Weights of a small GPT-style language model, trained from scratch on English Wikipedia.
Size: 26 layers, MLP 640 squared ReLU, vocabulary 3455.
Each number is 500 + 25 x the weight over its row's rms, rounded and kept within 0 to 999. Layers, rows and columns count from 0. Numbers have three digits each. The size before them is the row's rms in percent of the matrix's.

# down: layer 22 MLP down (transposed), 640x160, rms 0.135, rows 520-601, columns 0-79
# up: layer 22 MLP up, 640x160, rms 0.15, rows 521-601, columns 0-79
down520 023:477531511486496489470493521517556513471492514510465481486485505472485536474507511497476510483481498534453482516495543491512502520507469457504535467520483489539517474487526498524487475479541543501530498474427551549483547560504535458541495464
up521 095:466491460500496523466472511515468510496459516524521497467500504517510458507484533534532501562469507456520485509504471556490481494513525519488498514507480515471464482524534523476547503479495501468485473462523485496483491475482471482484446526
down521 097:539524511554480398496541451494496491478485480519524379525498482517488521477524518474524520510525472472418505488491497524540457494489481512520509485499478511466483528472472464505503477511542512500482493532496527504503468523491515538531496521
up522 091:451511484487494502490555485479529506475519508495500497439493463519500490523513494533516502553498487498518510506527524487521501519528471500471516469496505527487463539471523503463485521509467467486492483502486519501512511502440487526508476532
down522 094:500515499510549470516465530530521468511535480526507479527478473544490517512541506448514516510492511536473474538500528466498500513490509489486522505477494466496524491512493524532511504461536511459484500530507532522516509513444464483504517529
up523 096:520481487538487494539470496498531478521499526472531494490515505517484508500493511482524465556492516477530486507537485507487524514507507488493501528511505525457483529527528482484494479489481509488483473524535473449490532468481520488484483533
down523 095:501489525485505466505466486499521484472513498511542476489516547482485526550475529476488498511461488451514515515506527525509488555468540509448508516500498537472512494469477489495541473482513543523505466495511448500523474491518485509463487521
up524 108:488521501501516495531498475472498514516528503482537499489483588505462502493515513492499516509497508478542485531485486499502512495473489506504503490507512511523507466468499536455543457457515467496534498452486494528535493549449492460476490523
down524 104:516484523485489506526466537505559515510486502478482540471477504507515484499506497502490508488522520542487516512521509510458555512520487570508512483496505464529483500541500525466524443478497520504523514492488549527516497483505543470505522507
up525 095:504526526513507516489515543511496490496473529521488500485501481531504488534475476529509476527504481495512508496436497517541559499510508506523509511470450491550546505470536470509506475510523530459499465487491470538521468471525503543518498516
down525 095:476551514526475470490421487475491498484553519509451480527528490508517463485545484478506526510473487493470541529504477510493509522487520473490482498495528519506492453540445508516488526500466495515481519485513518465493510511518509533478465496
up526 094:517477511506531531502481498480505494535542487520548511461486481518467531503519488497490502525536482504511532537485513524517506549514443532507527497504484518529466488522499516472476486485466474458493521508507490481481519539458521520506480492
down526 095:494491466507486492489487487485501471448475505515515451508491518458512517532519466472520537507452550537461520513515503502549545464441516492500546525504528512474482505463505478475508523510516535482478527520497466497482490472532500493595505520
up527 093:505523487521517517497470512501484488506505509528525509454538523489497496492523480504541488473478516495495505510462514496470500483489523514486481484487471487489476482475501545505534479499526463517530497486499488463484535479503554480465515493
down527 093:495539529456500482493500497486509513517502507542548503494533512529481512485455445488501476541563499534485521497492455511498462521476439504492538507470526475498509486452563480525489499495526479468529521503535489555459484514491548495504464492
up528 106:492490495498546510521548526474476493475520502488529504505524549504496529542484501508487519518515461514519518520532504513490525501485527483540513491523520450467483493493522512510499487493499503481527532479488534490526537471498424527507456488
down528 100:506490509471480487531506471510501504464545470480481480514467520464489493455524464536456502487504513498481503491508489502487522537501488495498538483528467468534514500510475465541496517475507510494507513505482507508497527478477539512531464477
up529 090:509497515508507508503530431512522475540443477556494497479481480448456479512494481429525518492511480459514540512487472529486518518545489508519457513442497493478520499460504512523518491488493489495497512485513474521497479508485469536476537503
down529 088:476481490499457402516540517485503471499521529507528445484494508481527439475473516494496462471522475516469510503465455496482507525509513521436513536496516477477499522535486442490496476505509502489472451487476512472485526452516499507514470474
up530 094:524507497511555521494554484474534499510456558515530528506517520479514459517483468502491517500481519507506546496493476524573494519523477492471515462483513504466515512468480502496491486486483493497542484511480516481503517518539552498470517522
down530 095:515460495472447479518523471501516483495502554497488480483482518504493487505522510527519527524493492510541446495523496503501516546504496514565520493530461533545479490507507554529476538512478531470517463487531528491488459509506508526546459514
up531 116:508488475538527533529515496522542465505490507552521551479509495536480531499505475561499490520478497496553526511491456524486487477475518492515535520533493501433511463540520503515506446449545492527543474465498449511511481496515487500476501537
down531 115:542489517478500471500518482536493524509523487476483521515545463500524506493523548470488509479490507497476491496501518479536514534536509535496505471480485535540475476537510508513519502531504470454419477509527493476428505482483503470533490486
up532 103:438477459465523514417483499524496463515499525514506508476483534478484497509504478461523483552519454532518530521535494496494530496522527532519490490511512496482435499470527516505544488493512532498512466478500488528487515491504452467495460516
down532 103:467535481557509441495498526461496508513483508482536461528523485475479503498481528490543551510506511534495538463485493544480510512522489513481502501509473492512520502501489495492466511509529500482489497508543506500510462508528487475501535489
up533 114:549518496460490525519539479499539518528534508525523552532488503533506557531512485495498538490524476508496509498506467558514464495469489517505507503490481492486466441517484526509483485453487504521521501497555489501517499501482514489522488535
down533 107:515508531513537478440527473526479541523541511480479475496522450476495499507505504478504502517509540540483504550534492468477457468485499535471516512501482488510534540513507495505494505547524501560531515491479478510507469488527491492472484540
up534 119:483538512484514511502517504493478521530510496491507520514523497517475516492486486473472526528526475491522501552453471480551475527492429470546533528462494524497505459486542491547510514497456493540485483465485497492489498475487451552502478502
down534 109:530492501484546541541494495495509497488502505449503581516491466499494501508483516473462493494508511526533498508507485492521541467496500458500570542482511537531485493517498459472497475495481514515472516492499509450496491506490503491511510519
up535 106:522468490485487544512521487494541500516512529524474529537496475528464473474491444537481490510472496497522513502471481473546520480451486494469514458462452519496507474522522487502478505468474489511508477476532456515514532524440478497474483534
down535 108:538492538529453481493497496511533474475528512446523524508502535507494513514505522536517515480465524496526483490515493475490454480501516523491494537506526468526531517482508507531529446475518485470467502518476519525471513495504448496479497559
up536 091:530476470495535519512533505498521441520560568500479526452504494493479532509539495468488503494499493523533513507482500495491476532513512544495476543499523434477486506500509507497522473492481506504562477502545471487516492509480538496443495544
down536 093:511504495455502496500493487507503495575489532508470528469514501495467527487481490494511566517480504532494513467468512514475468450459486529486520505529482531447452524504490532473529502445490524486486513535463513528504465525508455491473470519
up537 089:513511518515489504500538488464494492460509531488482506465528509495514480504508461534568521503529478470502545538490520500509510542495502517453514493510496521491451489486489531468461531497502535520484474498519517440518498487480482506504518483
down537 097:533478521508479493477461499557502521480539479501484543502520457512488455481503487490501474507512511510485455494487515533482515460477535519505511477530525517484506506476436490463443511480555505491496520539524508544489521470473468511478515491
up538 110:505496495512515523518500532508502524536534511510524518530495468512518493439508489474490450511554502518561520512454497508501526515553559542530507519480465511444481494473505494491510505486471476482484492440520543510507532526483518517474474543
down538 111:530522491515514474495525459491494526445528508512498518499456485477503505506470475522517473486459477541485500455559492500484485470495507504518483550470449526490529521502502518502506505488488460512474498501526492488492492494476528490518503459
up539 106:515491477492532513522537503485494474524499502513504505483492508511478530438500464473509518489501470498490506522520497502511497547516484487488489462515501510460500474506529501562535484426499492452496460491546548474485457472476520514520524537
down539 104:516513479513508497493509491509510510494501447514509532515502481499524502490507517465541535531467471491491522534485522418537503513517543499493544486470529488491520524509462508529512508506514506506528550496520516445494555513543534467489516521
up540 053:504471475467533539503510484497515496500507564532518547501522489504488466499514439496541476524516486488571513554488469525515499519513494495527468483461468526505509510489504513509518477502522515485500518470502480494511494491505517512490474527
down540 033:520488489493524500495462519522489479486517493465498508451517543524510543494468487460507522446476464499463509499468483473492488472499481499514506517534500526530507490517505477475523491507522558447487507511482539518490498518500558466524507493
up541 081:506491525475592521498497529466512510517540537481500516513503478482478493516475475505466485507557493542496482498523468502512488513503442512515472506519518446504538502512508484536507506479496525518540498516479476491488522527512518478515510459
down541 085:498504489506417427508509501511491460481517497514480431482493536515509520509471533505547521536480512458489494465491514515510520490513562505498510493509430504511470509507499502455478494532492482466510529496512523518509478476444479519530486577
up542 097:513477485456607543498518454490505486515519502503504547525523515472496508506513470456496504503507477503521509578520448492490462480485468507516491485521506464496476498482543466539523437504479514501534450464515507480527497506515523479551535491
down542 109:506506521489514481533540460526527518462501482490470519485489453469535487494498543472492529484463467453549520511482494503446529491505528475529473507473528492492491505475532465534505507531479521519509532497512469497493483504504511491529501500
up543 099:516486496507503514496454531494450460502452509508486506500530483535521508519502492465533495504493488496533521513462534526498487491491513494501552483522463512479498449477523523520497482480464549484492496483504453517481521498483523506475424522
down543 105:490479492503532517500453522547486496508493490499494570534508479508472491485491466496474495486481466472530476499497480520483452498504493471503534474479544526513488552511506546515462490509518506494476495533473518517544518560479543540502507531
up544 104:536505487486482513529523495501461480492530495543517515511486539522479540560501454533480510501533485490513499522485461531523515553480480561493469517493488492492462507499496505488468485503528530509489491509492505478465545484458504527475508505
down544 107:479552509511461490532511532481468491468459513484489487467522529471510474534473497524470489502452502524475508471502494513480499480490515553479479492513503513481493482528538505473478513509470480492479494552514474494578487514505511506496526478
up545 092:530481492457534500496529524463549506496528496482506496512512512478468520534511525506481477515524499510508487514508448500535472535523500485482470481501492458473565495512532506499530523500492518513529488456498495453510514497466494505457451497
down545 087:476516504519510465516508491473513533506510523466491451493460515518511524465509445497483512536478469491508492504475488522494524473470462458506497557480500500524502470498533448438478491479507480520496463470475515482495498544502481455536489424
up546 098:530460492470501534491539516458548482553542489522528518506485522455529500472551465489504535505488506481523491512482516538520470509554525503464516483489493510520473508479476518521485496536504480487497443480502498484516514536469505501473484501
down546 097:446525511515530498493496478530506478551474479493461527506469507545486487477529465497482466505502552485502499525499493486493543486511498550483522511486508493499513483506554528527508492523491491469481513459518465456569508500517527531504520517
up547 100:476500498473502509445521465476515522537522524525539505456497516545495461471487500521501515477566480538536502506503471536486515485549494478523487527504463520455473494510483477468511498502493492462467507485477487483521526462508437513505479539
down547 099:504445492531486501521529523519497460503482507505535524571506515498487494473525529506513538484505485545534526484526511487500476468464553493498521501525508519540532503534546473497522447522515530474497500492510526537486509510540515495510513557
up548 082:467490510496486506493511495531472478503461492517443510504466471482488497486486537498524512504463503424514471500528536499526518519440556525500529484493456534511535519457491548494459483493540491474498481527486497499522490493490478456461525523
down548 085:471492508488470454488528474478464471486528500500537434528487484524511458464498508525478517513513489467490455555477502459474488495494470521483534530459496502523450504505501481492512493504470541474522510481509523472512498503511467538517504481
up549 090:500493505490526491512540528456496489541474525504522504477487494507474471486486498529490530479531484493497522523486490516489471554523496518517503461456474504463500499452491533501504467515486539504542503499469539490488487456512498483518503510
down549 094:490504477478567457496482472517495481497458530489494487479514518457494502474484498486551473497520513526452520476504516552484496510442480464469549483498497481493525457471484508515457492518479475483489505523460514494485506533537471494480494488
up550 101:514462483495543490523459536556477539486522504487498516519559504512497513506484494491500505485555500521498525495473532551490447528492513498469476488509469493486514500469533498475472487458505527532499460513549481490522493476493476527497470527
down550 102:504463515509527485512471451487512466482493497510474464508465474495508456469487484496508478482483448503506500550507524466477562433482514536512529538459477497504485478458490478502469499464501466506481536505523495479514484524500471493504485472
up551 090:496461488527524504537475473489458529538517476544506520515543488495492491480480504485515503519510521498515539534480500483498493492536482490550493502506467487533465496492512513506516520481512492530508493479482505479466508461469482492485508480
down551 095:512534484487473472530511500496517535476516482519486539474494504461481535513498528478488475473494522495491496474480488528465550480496482460479497489480530528490462514539511535492509502481491507504522496474518522521523486497502527497524505508
up552 105:489503475519557512460539508499511521523485542505496536507527528457490478533488505481523534464473493490529506501526432537469534501520493522517465526507489496440523524454494504500515458495486505493509522457531516466543486484437464498497495503
down552 113:475481505498455533501504464518478508530504458514498503537490505510496549483521495510528486501522495476502469480509472479543533530453482481510475511568552487554511526480512500528515532470503535484479507485457495499505522533491501486488519449
up553 087:523506447461471484519517527464495446537505508505496499473463484492504519527476480455537486514507500454498478501499540539505516507500533462498519501491476492502540522474504529468497489482510523452500461511507506488494533465484486480493460495
down553 090:500505501510446473517485498500507518486488541516492513504479481504467487488474527499501484482499514512459421474547500489437534480486495522494497507523501535485498512492484498493491537491481503483493457552519535493524545475490519503525518457
up554 097:538482507493488517505491502468480520528493539514540534488554519507490511473533492477523506461473476494550504501499487513509527491443471500503460526487473529508477459508515508488518494477515550506500498495522508519498532459484517480455517520
down554 097:511523488511488511534494524474548522516534484475527507494519515504487473540501522484490447523486501482478493518535487461465491471516474518499454498472475546488498499510524487516537530483487470520469554524493501447504479495487490509478482525
up555 111:509499501507491519526516496532477513506532506517539502481504564508499536489527493480535479462534490495560520503446494530484509533533498494530463514468489483508462472468481510528477518496514548485503510476474519515525508468516510494495481531
down555 107:470526444489499539492493472519523496474472466492474521484456452504501490518490504533486464505506476484465519481504505428531474530497499474531541473522494483479505460530520471478527506526502484495513488509515506490505517485533472500532481476
up556 106:510509462498511512520505462495536446498467520552515510454548525486478471513496510474549472508528501462500533482485507495524514538515490496478501467483449504468486479467493521506505454512527490495501515508488506573524510474472477505492493552
down556 095:512538490489480421501508448529502539533495526508449472455523494507502474516534513492511515502509576490399478511503521501494503487499464504501501501482484461520503547458515486475515486556511504523492491493515470522512522515485503510464497511
up557 088:468500524510508564485491506441472524517551532515511519519516510490464513490457474529530493510491497503519517489482481497498501490533496528480525502453488531468503499521474521499513474477520504474477508486470471484490505510496519552506441500
down557 090:497533524506460453485537464507496523468493491502447440534491506494505478521523523488527521513515527535466481453513525502506493512524504491475454513489503546490538513468485470537485533518496483480500483499458557491489477499522487523493476487
up558 104:496498528490518505477516503453493510525502539507517499487520503533459539489518527460484504531534503487516497505491502538511469479504447447534460461477517544509512477525548519473532535489496483473502553494514508469499499523492484491518517491
down558 102:519502536515534541471464491548509480480499543526510548474497505471522535512510462499515480502509477521511557478513512515482453506527466529527459502478475519522503492508497547493533535536521494481503478482496488500491496526501463456529497482
up559 085:503485514493506486513548468490503452496501484496489501543535485485486468518511517480537523494556504485480490510500487536554468523488465483515495445446470502503507502478451527502526504507508496490517491527484534434532491476490533486479536496
down559 086:558515489503408405481535509479471509483548520536477467478528531482474475531493511508464540508544487479406505520508527495513495490496472505525499492523496520504478471498513472500518495519468500501479515503501513515476514506483497506477515511
up560 096:539521513458527507473536513522516501488504491512539539442488505515473537497487481468495484484529477536530505532515483524472517522544516531491500489504531479491519479510490505510500457503460484511523516534542518485489516483475544507502538489
down560 098:483524553504488528538480497460476552500566522501503513538501477491498520521511505496532540550521512500537492501494493515515513485540473493470513510448511501478470532485537504523492510485510518456447505487513526513456522513485518491515498480
up561 090:516535482534499516519468526495486518466461520510564507507474545474461503516526513495513477463481497486497506513500484520535498525485513481505494488515488475494528500505453522478503462513549530494464510500524485505530486520455501493499509505
down561 095:535501509547472517504443484487466500502515499516488513565516506473487453493510516501520518496528502477532476485488509518511509475519507527494521522506490511500474506508492537505541530522484473482455520491488479473491492515521515529450511461
up562 097:467478488493501511430459487490553459506499511522520506464502484491494510498494469496522499536478498493507534533542517502524457488540500525505496430503501505475518490504507497484534459442509544500552433549477474482502552500519525479464488519
down562 098:530461490511460485516489506532512526511508489535534485524505458509469453537506479539488501478508533462553529543515513473540488466508492482504528475501512472509464491535485470506559503527529486481511479501482512492497492469537536518462524547
up563 107:529522418488482541522484513465441476487500520530531507514481531501508499462512492556476502525500479492552543512507500528522516483477523465507506476480461488476519466502475558498538515493459459535471505483520494497485484496508475493485490518
down563 108:518531508493498523484501465519518519523484520490512530496460514506501494461507551517534471501508452480486506485465516486540515473475565506500514498518545454528480509456466455487555475501518470521454469506516473517503512472511479535474481507
up564 113:481486485498490506490511455516493514533483499505516536454484503543535482482512477477477534500514506461520498563497528513539505530549469530485483515496493507544514504472478471464462504501525467480482489474513538448538520502510488517534495503
down564 125:517504437459446428530515491510493523495513497469480436510548518499515521523511516509489528471515472464507534576467518489444472512502446476508482501497502482523521497547478515501514505571491500493494508494472466480474523499531494475517489550
up565 108:498508507441503523529505518456528506538491538438503529485489476498502522518508447528499505554517497489519528487472454519513477552515491504504472478483493474485489512483505482522520480500501544535480501490485540528481493529504447530517481501
down565 102:492542492458495539502486479509491484524495525518499533521494466473512525503500491500550507500479481530516517480482507507524503476524488501527502502504455523521502512512516441494513481510491475483539474513505517516455481456541483463458506505
up566 104:480478489491515506492489511462499503557536535541546492462508475511482487493510472530486486527548475475481530504495478515498481523509496520493506487532435509464511427482516502527477453503532532532527474493488491487458480516512532474497500519
down566 102:526498483482531403484466510516507502515492485487531396507459471511530548499504487487500516505468509501439507502526499524475479533481493470479469498499537489506529536490471488486488520496481467499493454503549538518524492479496478523455484520
up567 094:510508473526494546491508516474477481535542492532505516507535518457461526498473500514468492493505526452524583517491501524513476487490530508540548492513486537489473491524534537503542498451483474506469455465459543521496509497523502470526471545
down567 099:516463483487530453509473446496543538539497510490463502505498482558509488504499527499479540500486520491501468525490497473495506499511454549450543477491460509498500502515510518488488497509498511500506495496494555472465490460501518460500498486
up568 103:522473498479490512492521463529545487492514515489507517458479488474457506491553479513487485469507450511539492506499484532510494536532505466479534493503462506518507494492524528489541461459489487512479476523482531459505503518522489472471503551
down568 105:487503488449479454524527518521536512548476523460503493510500490495541533490510524512485475468468443520482487500502493508510477471514499521479476457537461503499477504511536489433500513465512470482508522498497491543510491467481481508545501553
up569 099:515507489473508510448515512502500474491467511521539504493516496461489502481497491508515480499474522515557491526506519462466476483506435485513544487531503501540512451471495514513560509468487480496485493513527484499512512510452469471519504523
down569 100:507489551473482521521505482543505497486521561553538537500493493494539516516445500533535477496507506467527536460547521482468483455483482461469484536529511501495505497478517539528487513469497476528498461480496511540469467507475481512457494484
up570 097:507499489471517509496552506488494493535485517505484506473495521519478517499502524460524489513488525498496507533519532548482482519514508513540510549467504493476494484541515486460530505502524493464515488478479518448488524518467524472490510507
down570 098:470500494506540523478522500456497503503482476499523526508515421481474506510500546488485475487472559488510517505496524534466490532538543467494477483475486499529521491518525502550562518514472534557470558488469513477475469492501539518476505513
up571 085:534489501497496517460534526429511510487511512517485515532506500476469481546554486521497500504515454494529502500492534493524484498542484500527491485499496541521513525517512517501510504472467487530546477490519521477461488458524464537521507515
down571 091:510442489512441453548495476451514470492517499444487555521489508505508488461454452483515530521487484483537485493494493485474478466483494533492547451520458453466481512485507489524503520515538464509478498498493497469519470485561519509509495504
up572 107:504519476521512516470545481495471543472517503503494513525465501468500489531506482506486492502483495489510497507487475483459475538479490477556516483494509483465517515500570509536545515499570486501514513485503508527524507485518488530471461502
down572 106:464516518512485458523502545504460489507520482463517501493536549491518510481486522540455532521508528481436483467506522498486526474475498507490510491500496454454557467484451538532464510490498513501544519521465477490506522483540518542496485521
up573 104:503478496501517517492550491478484507491537490487496502486517532526493469480515541475510455483515496476536534511495545510512516469512501486515483474452489532495530493524525520488531535470545473444478454455515507531510530509516435486472481539
down573 102:537490518530482532487502534530481486504490484506499539503497474455559492480494487488450528479470456534507522470505494514516450471485489495521520457528517509498505486506553511502535556465486514469502460480476500520482526528487513480496498483
up574 115:535473453476485499478521516486501491503504515509557510500486544527511507481489505536509495523499483430513498519495503499519511519505498462510510488508453469452466495503498532479508481496566519467482451501509481509530528538516487524462483534
down574 122:540514480489447385505492484483515490490512505499513389478517502537511485494502525482522519527494494507429504511526504503495531527497496503486497488498488516457485483495481514491516501531490503529506480500496482494535528472471497513514486525
up575 036:498476455468540537496536490486499479526501556539502556487532498511494484543513469503538498516512491468510519584460492524535496506498467480506493474458454515498483490460514533509540475481531504490506462481493481483475498494489500512503471532
down575 019:507470514478486509510468480514489525509488492531505516503523526554492506529532495479464467517509507517463513493515511536479538500555512454497485500506495500452489498441522496505517488482535490514515549459479506531500509519517491553456463503
up576 093:517469508529531510522500476487527478520497544503505542473539539499481501518534518494517447488498520493510536500471547496498532523472536488507494499518511482455460434475539498459501468497507534523553494465498453505492489462490513513462495490
down576 094:514485504488504447506502481552525521482462499514491509530496470512494523515502523495507501543473510505535525552530497464481519523486473478518529453504479494494477471537478454519531478501480547514552450520516473505511487499506472498499511538
up577 088:514471518486509509534560459502508490459494503526496505509536494465488511503494522489525474528535495495488527501472510487553467482509521534484484486489518547449482471472505538563495471500480506516505494519506493491496545478525504507465477499
down577 092:502533466475426413477469513500517476534521516504489435482496474506528540497483509487454553493480499504453481514497504498490464510505521473525490496487517497512512511498544521495521522528484510488470490505500460486494475491516493562497484525
up578 095:482518435473499497485534436506529493491533528515482510476484515475491492508498511501511476493487451460509490501506536516531485513483462469483457507524465520504515503494498554548498484478475510548489493497505515506497533461462505479504539543
down578 094:501529451512479462501480509482501494506511486498487496539580535500527517485498503506503485481541499508383549510532505510490505497520513504471464447477475485492505498499452492496500490520530501555553519519513487515496506488506493509497496503
up579 095:474499476489479558524516456457489502488495524516483534429497483466524522484480494538529518483486470524572509491450485506474526471461484481553489514500468528464517513492515543515479464506483488537496471453553533488476523453495495527461529554
down579 094:526486516495423460522521416521497442486535472490485507463514514548443481521465514512553513513484523485531511444521525460505473502512507511491494489508522435498504530506522469533529507521504514445479497490474475470490516483515484511473480467
up580 114:479472462490494515548519465537509486499483533510485522562498497537462459523532477510530492559492480475517501507486483496508464550470528466471461527465499488549509484474502526498498506515517517534494504448489528466495526491486514522521504509
down580 113:520494466501495510493468498494500463445563526488483535507480497476528520502480516522550488443489530500506460502521501524463485478514485496509514528470491489487522506501469521531460472522528501485496462540478495530503541523506574471478502486
up581 103:536480504498521510519524448476516497549526483499510534461486514519496470510537487481485549490506495483500498507467511512543486531527508501515473475480485490505497448479536491464498511481531530513501468492499483501533461445511563544498528503
down581 106:499469481488501463475540531508505489516483507503542491527502512493526499479500489476498520502470522502497528501452522506533490508529506502516517509491486531463512462446500518499466503530502477525510540527484506507562450493472437551518522504
up582 104:463500518441511516499539464462553469519488494516500529499522487476478520509469506486512531530477449485527484502547473541523454489498468520532518522458490485495505489517494490499498530469523460493525498474550522494478491497495482501486492551
down582 100:537513475506478504492558505488493549519537495478499470531531504530527518483494466521488483502435514485472459468523515510511472491527497536477490484458407492530536497486506527520480501511513503516488548487516498496537515527457513459513546503
up583 101:446513528513545507526511467522505492549519499528481520500478510462501477516511450494468538527532456462485504507527480519524471544467502458534470467486503486491497501476487484486485515500515537530485515521505542465480479490446485480500508526
down583 105:484495475495541532498526493523518489523478514464485536477509489491471518451504539473487472505441484488525540495489500467484451468509538477482507512513485501479499558526494477511482542496485466504483494525453465475507494548534513531493497481
up584 108:528509493494519522514512460492543507526557507510483523506503458494509489549520478531500518511538445495535516506462445488506505492477494492524529509486474507478488496486543484460481468465515547519526513486494484461467509472525518480449505530
down584 109:520520523513476462473506503488454492515483475479466483462525471528481479468496475486531521487489499517520513489465510474520523486484529487497533516503517477474501486463468545482501515512499491442485506523465493536524511527547481492490548527
up585 124:521522523508541547491491498470473524514565514508522528511535490480450498460460476518468493509523475493552508524517426514523460488509523475531448477514499483532491500482511528515535481478496523489517484500506499503465490478458482499461478525
down585 136:464498509540444468486476493464511470496537467527478484480480498467472509538470518485509547486506502460490449497506482480500501530522490523537465518492492507507501476488557528479469455490494480466513484505486496513518525552472470539478453472
up586 088:546494459524528524496492502458534533505516510523496511507500476515530561516502478498469477463490451513516504512498535518488449544479517492476450476449481505463465538523550507527512526534469508514501478483536511491479468489509535538493489522
down586 087:481498517478474489485536523487478483501509465508500544510475466471496462520520487534501525501471491516551466526529483529502512467525509502487503471494515489494491494529497485506526483507508508545477495494507582454519496504519557468550491493
up587 079:484467515476495499516511501486469524517530488532499501474509482498482511504514482480464464539492502475517519508454521519479506494478507506481476524499433513490454489529464452496498524495510489541479518515479472519514507524491528486528489527
down587 081:465488470524477471522502493509484498490471475492503470509527496551523491497555476469493487402509495451496498478485480480487489473502493448520473466471514509507510525493537496509508493535486523506500487531515494496459475454548463444471517507
up588 030:507482464462509541508516490487487509510518515535531531491561520481482483499523468508491509515518499505532522541462491570503503504498467494529504494468473481481483506487489534487528487460515505458486484507494504498499541512494518524495524573
down588 010:476477508466493472500452443505474503535482470507505475524493516526466490502497515482495535565476555520473489500522545516490505463489511477481544501447545477523467487504506480491491533513508483450494523526490502513495495477476517486500464468
up589 116:536491506519529529477523480526474526531529502494522545532486506515506502503516451461527514564518499506538493510490510528537520542526478525511491517535504466473502473459527536517495516519532502531506511496511480498516517471499524492523505491
down589 118:484519505499505524536457487560500475476494482508494527510508503536501486487531439494502490513504483503536501511514517523507504524463500518499527542494488517556508503458514484501565505510532505545462513503502451533553490512539522487520514469
up590 103:533511532498527507552498509500489507514558486515517517514479498522440498506487482521522497485532485457498513532508449543511451496488492471516488448521494487477491544487504527466479468456511484480538480551487506484495520487470456506511465482
down590 103:502492469516505527503536537495490522470519493506470541484510473497493466515518483518510491555489437521523501500447493473550492499494465455514471515488534514490496491480515521494519565478496476521536513491492505500523504497504516550484484522
up591 099:464479472496487535478539498486481486484496532494500523512527536517488518503480487521494485541473478501537498504511522466477499495536532524500437503509485480494523463454511492475526480513525497463526521515531554453520483522499521514518474475
down591 100:488511521502494529495517477482500547505472538442514539517472510496477448462482526505518507537517521477512505490505501466525500501535482498466512514464484526454490505519492512497504495493516440480500492491495519570515491545482508534466500484
up592 104:484537513482501508477514516500488447474498478492540523546472531518472508478515511469501546494533484484517525505531466499531458504455522488528481481497479449515477434497487503487528508510515505485505511494567516451523509490470469570476481518
down592 105:486501475503480484501494526532516492502514501472538491510485485517478416496471500516515499477476558506479504509515489514535502509487534483465515504496499503486477567545454525508450483491514462491503533491498501500480518452498506489483526522
up593 088:519542481511489501511507473526494462519473518508529491473553503524484524534528473522535474546501508495469541557501493488454463561525472518516495452539493503489470486492496494537522441512501521510526487530494476479490484484491542518476489526
down593 098:503501528515458416494511537493492513493503520509484423486512520523519512468501485499472505476516512534373485469508522556515498490477518483529503563514501503488489478499531532497451520524526471463460498509537509492489519507480508492517530501
up594 096:497509493488508508449514524468569475488502497520513506425529528467438539485487500489518455492459511531497536531524510499504497479499505531513476501508501464449495465478506532528500467480508568518520457505484471497518522502458490485497479516
down594 094:485511475568519500516518510488527465510497495482534498488521464478551468514489483467456529461510505485478522514500463523497520497498475492456509495460460519518458533486474524489520531523468472480525520489495537501540508489548531529508513495
up595 107:477502478471558499500507499475496494516500517519497523468464544464512530503503492540473531506490463424507497494467527539555470509481506519531460478455502485512482478457503483480485489491505529533504509481507530504485470480484487472513514507
down595 103:498495497498570547480463520462496488492480480488523529489460484520483499490475450475488488493514503471506510479491519488483538560504470498514489472519509472519489434519479476493529457480507479573475503500482474479488516531524497456517484471
up596 100:510496477472492509493496513472524475547529573489504498494505524474500501456534475498485511523520441480514512518506487482523526520548472521503472500486514542544504497523506489490505498459529491522491457506468459503454489485477450468464476514
down596 105:484508483497502468494493524558477492486465530470497449490485512513514482457528532483505488527513532532475484501490502470501468495550497515483517523537505474476484514553490499515507501479508506531455462471474501524485496504512465500459524483
up597 104:451484501482508485510509487475466479549540527497525515454473450503494493470516477480498549535504453502508507504517505512548484488523474509531486504505509473500472470495543532481481493509509475489534535488500542459459524441500491495505514484
down597 099:485517480512490442476518514522526469498495486478555490523480509537517451501524531456491506522501462522461514454488512493484530518498469481518514493458481498504482489527540459496502464477500538569490491526502488497497547547500469491509495539
up598 113:485453483484514497521534512464496502507509481506501554498525498480503478530497502495486536535515511484516504506514515534528417505507476535507469459517500465503526467496484492503479460485511484488469449543501498487526523470440501466549486541
down598 111:509485518496472500503486507513493473515465491506470496494468505502508468516514507489450470506454511505501442453463474488516494500475534528526521506499565515490516477496486502489486506529475530481465522471500503540526470527508507493523478501
up599 084:508532491539496497525493488486514515504466491489500506490499535515490489492528500477517523471508494467532479499508498510510497522532527510477490513469489469485511519478474477479483489514528466422523519481541516483529513459496526494542504508
down599 086:512522501469448411487473473497491500553467501483510446473450512502503474504518526518469489499494489485485483510527459519474502508476500479535497505527509516515467498467554496495521549529507520476500492532503477499479469508473492491498507498
up600 080:512483489525495548460564498504490526462571505520518534496521511499464486484478433492504465530515533461514519498488542484473537468481500517488494554481489533505507512453508514490498476481528475509515500506493511509459498510512518547516519492
down600 084:487541496497561563494463485535494482483509543485472526456509491513519468511518512478504511504476531487506489533516476537453509462500526541494457506511504469517508502533529504519465516467510472509525487509452523481471470484523512531522511483
up601 090:502511444526528505477524504484519531487521565477501497519531523530511506533500521544502529502484474466507538513500485539463519528503510489516494508504447503483498503520495508455489479491505545520507481507498504483476497489494480475454468515
down601 100:496462517488466397501510516489511466518483481475548360508473469471493497449514514496498514540507497484431470510509523503510498495472518529490497500516488515515514519511473505509506461475496492523516534505520501519504499490502484540446496495